From a checkpoint of a small transformer trained on Wikipedia.
Architecture: LayerNorm before each block, learned positions, biases, tied embeddings.
Each number is 500 + 50 x the weight over its row's rms, rounded and kept within 0 to 999. Layers, rows and columns count from 0. Numbers have three digits each. The size before them is the row's rms in percent of the matrix's.

# k: layer 3 attention key, 256x256, rms 0.0966, rows 89-108, columns 0-63
# q: layer 3 attention query, 256x256, rms 0.1, rows 90-109, columns 0-63
k89 079:433502468506472471551444425511520488431459513397416530492495580473577480479516521414505497554459479576484596549488544430531457445467448533545542471503391491560521504526447438539593531471528513
q90 088:509503497473501444438489480463578503423615414512413535496489454475520546453559468508512516502571507463546503502421506455433492566549502408538449461488495508571463468567540508473483508497486583
k90 092:466560479495531492577581497573399462506501560406533489474455417610490532519497515505500462517644558594483545580527415544501466477495529548497559599514447507389589543442503480444475497559582477
q91 088:468686512485481458508489560510563501474420478389509539438431503484490458592526618507402517521550503576497520537543503501451542435543468482428529520542602473490489489560448449563527490521482456
k91 088:446433531592485539540392475508507522490402499558466452461568428460527412384486543387521502515486401484531530546518543560432461473428512446469472568474482400531477404462506563576569429546464513
q92 096:437449510519554535524493543553484483478473504543630486546414461391492554504437453517460453448450547518477533402385437567475546506593491496484507401460458487502478496511461536465593474472542491
k92 094:512469541510506455521567492487550498549517480434462497549481446498524499584447472452468444481463463442476438481555418523448503549427462428531491599524370578456487521473512552547453534491435571
q93 081:482544543485550538466556459537530491411560476500471541451462608501522435522460430528483522540538529492498495542447463521510497442576477387458612542458507489486425559499418321434532475550416571
k93 089:466462538527472543630544406551517481549526493496413472521538504480509513484539464481458492440454475506597457437492532408486403586414575527600456554512534498377541581477542566506467544491491509
q94 086:485528494496518522568547511550527485475567572407500521542525501539561546521487506483531483454431467501516488539411583535496452488469460509460455528604483558492413412518569553468574455488435455
k94 089:556472537416484466376509444471450567554463526515505469517514441490460534410456560508491490487494562442427513509528531444572398398533467585470547570509581535549513497520437446597604538428527456
q95 085:439594588474421485495513434550519500529473533563428543518422526506499552588376450421528516576486527442445489463506468488557512461580450565470483529584454513403493509411538477502549465583380480
k95 089:530481511540589524475360444537448458525499398522515523439445488526599519525529532479520558511479564562540514453468509525545500500505423449544558503456555432514537563556474560505491543422497542
q96 087:617466464511462471454469412503397472481421499485474602539532483471503481542394487469586531476422511485536588522435526555489506517496532376514381474443489435565478562576476481526452499485541453
k96 087:529514478503663402544442513482515586505537551560472437526482494455577516400465486469395471454476511528554498510485489539455393469484450517531553486346400435497484565436522475467493494524435508
q97 083:440474408515522582558557473541627519461531555464536508426454561485497512422404479584543456559523499460543451447520489526512497482495496540466465431542511452565556467583439529538527500494528449
k97 090:500414570504472560529435524485486535486530535535532569471510475599522537569497551525552506428534479475457526490575474459508503483570604618533554502574403523432393570477506561641552547524443521
q98 077:445548517448439471503421530437509527557535507526465480398531429528563539471491587362480483507567491562503454483551519396563490499478439529412547494555560558479512424529569439455617468552474498
k98 086:457535480435546511530559503562549392489476469403459509467435571528440492600542501520527507445444497476514542418398509510527463565465537534505449473491419481559398487468519587614464517507510530
q99 083:437445487504566449389543448461624474441478516647521432400415463489492491463516442510655550520496473578504533487443528562489591522462509508417451463511473498570461519545562568532459465504471493
k99 091:518547449490513450472553503501455529469548429503447523567470577442459486555471466506510537420453576533530528618484485512504447527414429503521534548416508509466529487518480552524437612373509488
q100 086:502425407567489526506457469575532418513484503533479545495525441560504598470497546525520550497527549590479490513540465517572547444491495487425530519520497474495457574463506448482550429492423466
k100 082:467477661449552444447441555446495533496461503438450606543457523510541455528424490452382495459498545485474530442426502515559562458487518517458499419417415510485531614473484497495435505561567473
q101 091:505488471522469514479514476524581532571535501473529478603563554428560518457491600451444462444546488502629503508521423471475550414531464385460503486429602481515554422557473478512469472467471478
k101 090:494498611420539520513469553491508461544538459550491500592525494457525539420475486396543466517559553421430496439532506503565468505574608599405487534528472493562453487445473578447434511556469446
q102 094:519488417549565524521558468530558539491521573506564488483605566472447488520579493493506473457501494492505514471415574469433472489529530521477452470620487503419506500425527465509446432450453524
k102 093:434466493478496499432575480538503454459566549470507438552400465498521599378454551479506401472436487591510508547477441570530479517565509530487486495405464521491582476460537592499567589482547431
q103 096:560512490499495478550495461571454422528473435618492569528482613494461519465494508478483555430469535571499537433476540495460425431453508485602548617462493429536507519457501455437526439533491491
k103 096:505456506488441529412529559536492543544446488430509471575482554500596425520514539504423520480498445526494562502429541483540519459544472511476508443483564469458473480561431398522468475457490478
q104 081:583456531452591558542510570522531460433506428520508510522417486594522553510488515503496412473491452596421434567455440428510551496555493372516505538468563446468481505607492493492510491544603501
k104 082:435583432471495567613558442594402462562446573498531448457537463473514493424421537444475517494582535445481568371425559526497513447513494493465482497545462463449521529498544497446414505503474523
q105 084:560396401404541466480496548420577500515507526518479525524459489477469536513566421554498531531420508455482520421508587403483487529483533646472453583500408565461613494538442563471484548457541470
k105 082:506480525450554492497423474527473481514507443459487551458452518510477512544545461550438582498528536571504461505573473404551454483577368419581593441575586502537506600532561508503428491492440525
q106 086:509495556535494535447545463486505529528459527529429475472499515477549579444498465566639560533492554480468560520465442454515562526511467531484480515499442458478430504374484485557540503552530472
k106 082:588466546507594541456494501544457541442606483515450506556453594485406414507523535510409486603424501502570476469527497401405453494500470502525454531515510467455601532444433454544447431545454546
q107 086:550574442552486565388506468507414567502471494507549498548528476438478474497493501451433510370555453506571466435436548555461493513497590462560487477454531579524515510481519509488596484508509430
k107 083:526491460505476445602427507447546429522471521516406491467514520464524449459517509460499463513572528488401495443481489486517486631536574511460585537483488422504531405582469470460511548484469571
q108 087:472557521402459568513491509383471507523482512534580466469541461579516446588467408423494538522520535394458507537532482458567494518600540497525505467467591535493434475527427607534491546507546446
k108 085:530444458555460472542413583467537483545518435486474495426619427437507552476464478456545514413576375570412558475480453472521611540506496480521579508503454497513491572491485495394604464437516472
q109 091:493483516483581573538543446461485476458500460447539548493422460572417516526449434599526507439467515581442431477578546547479493542426597466512582457550464470423510466487526547488501527498473528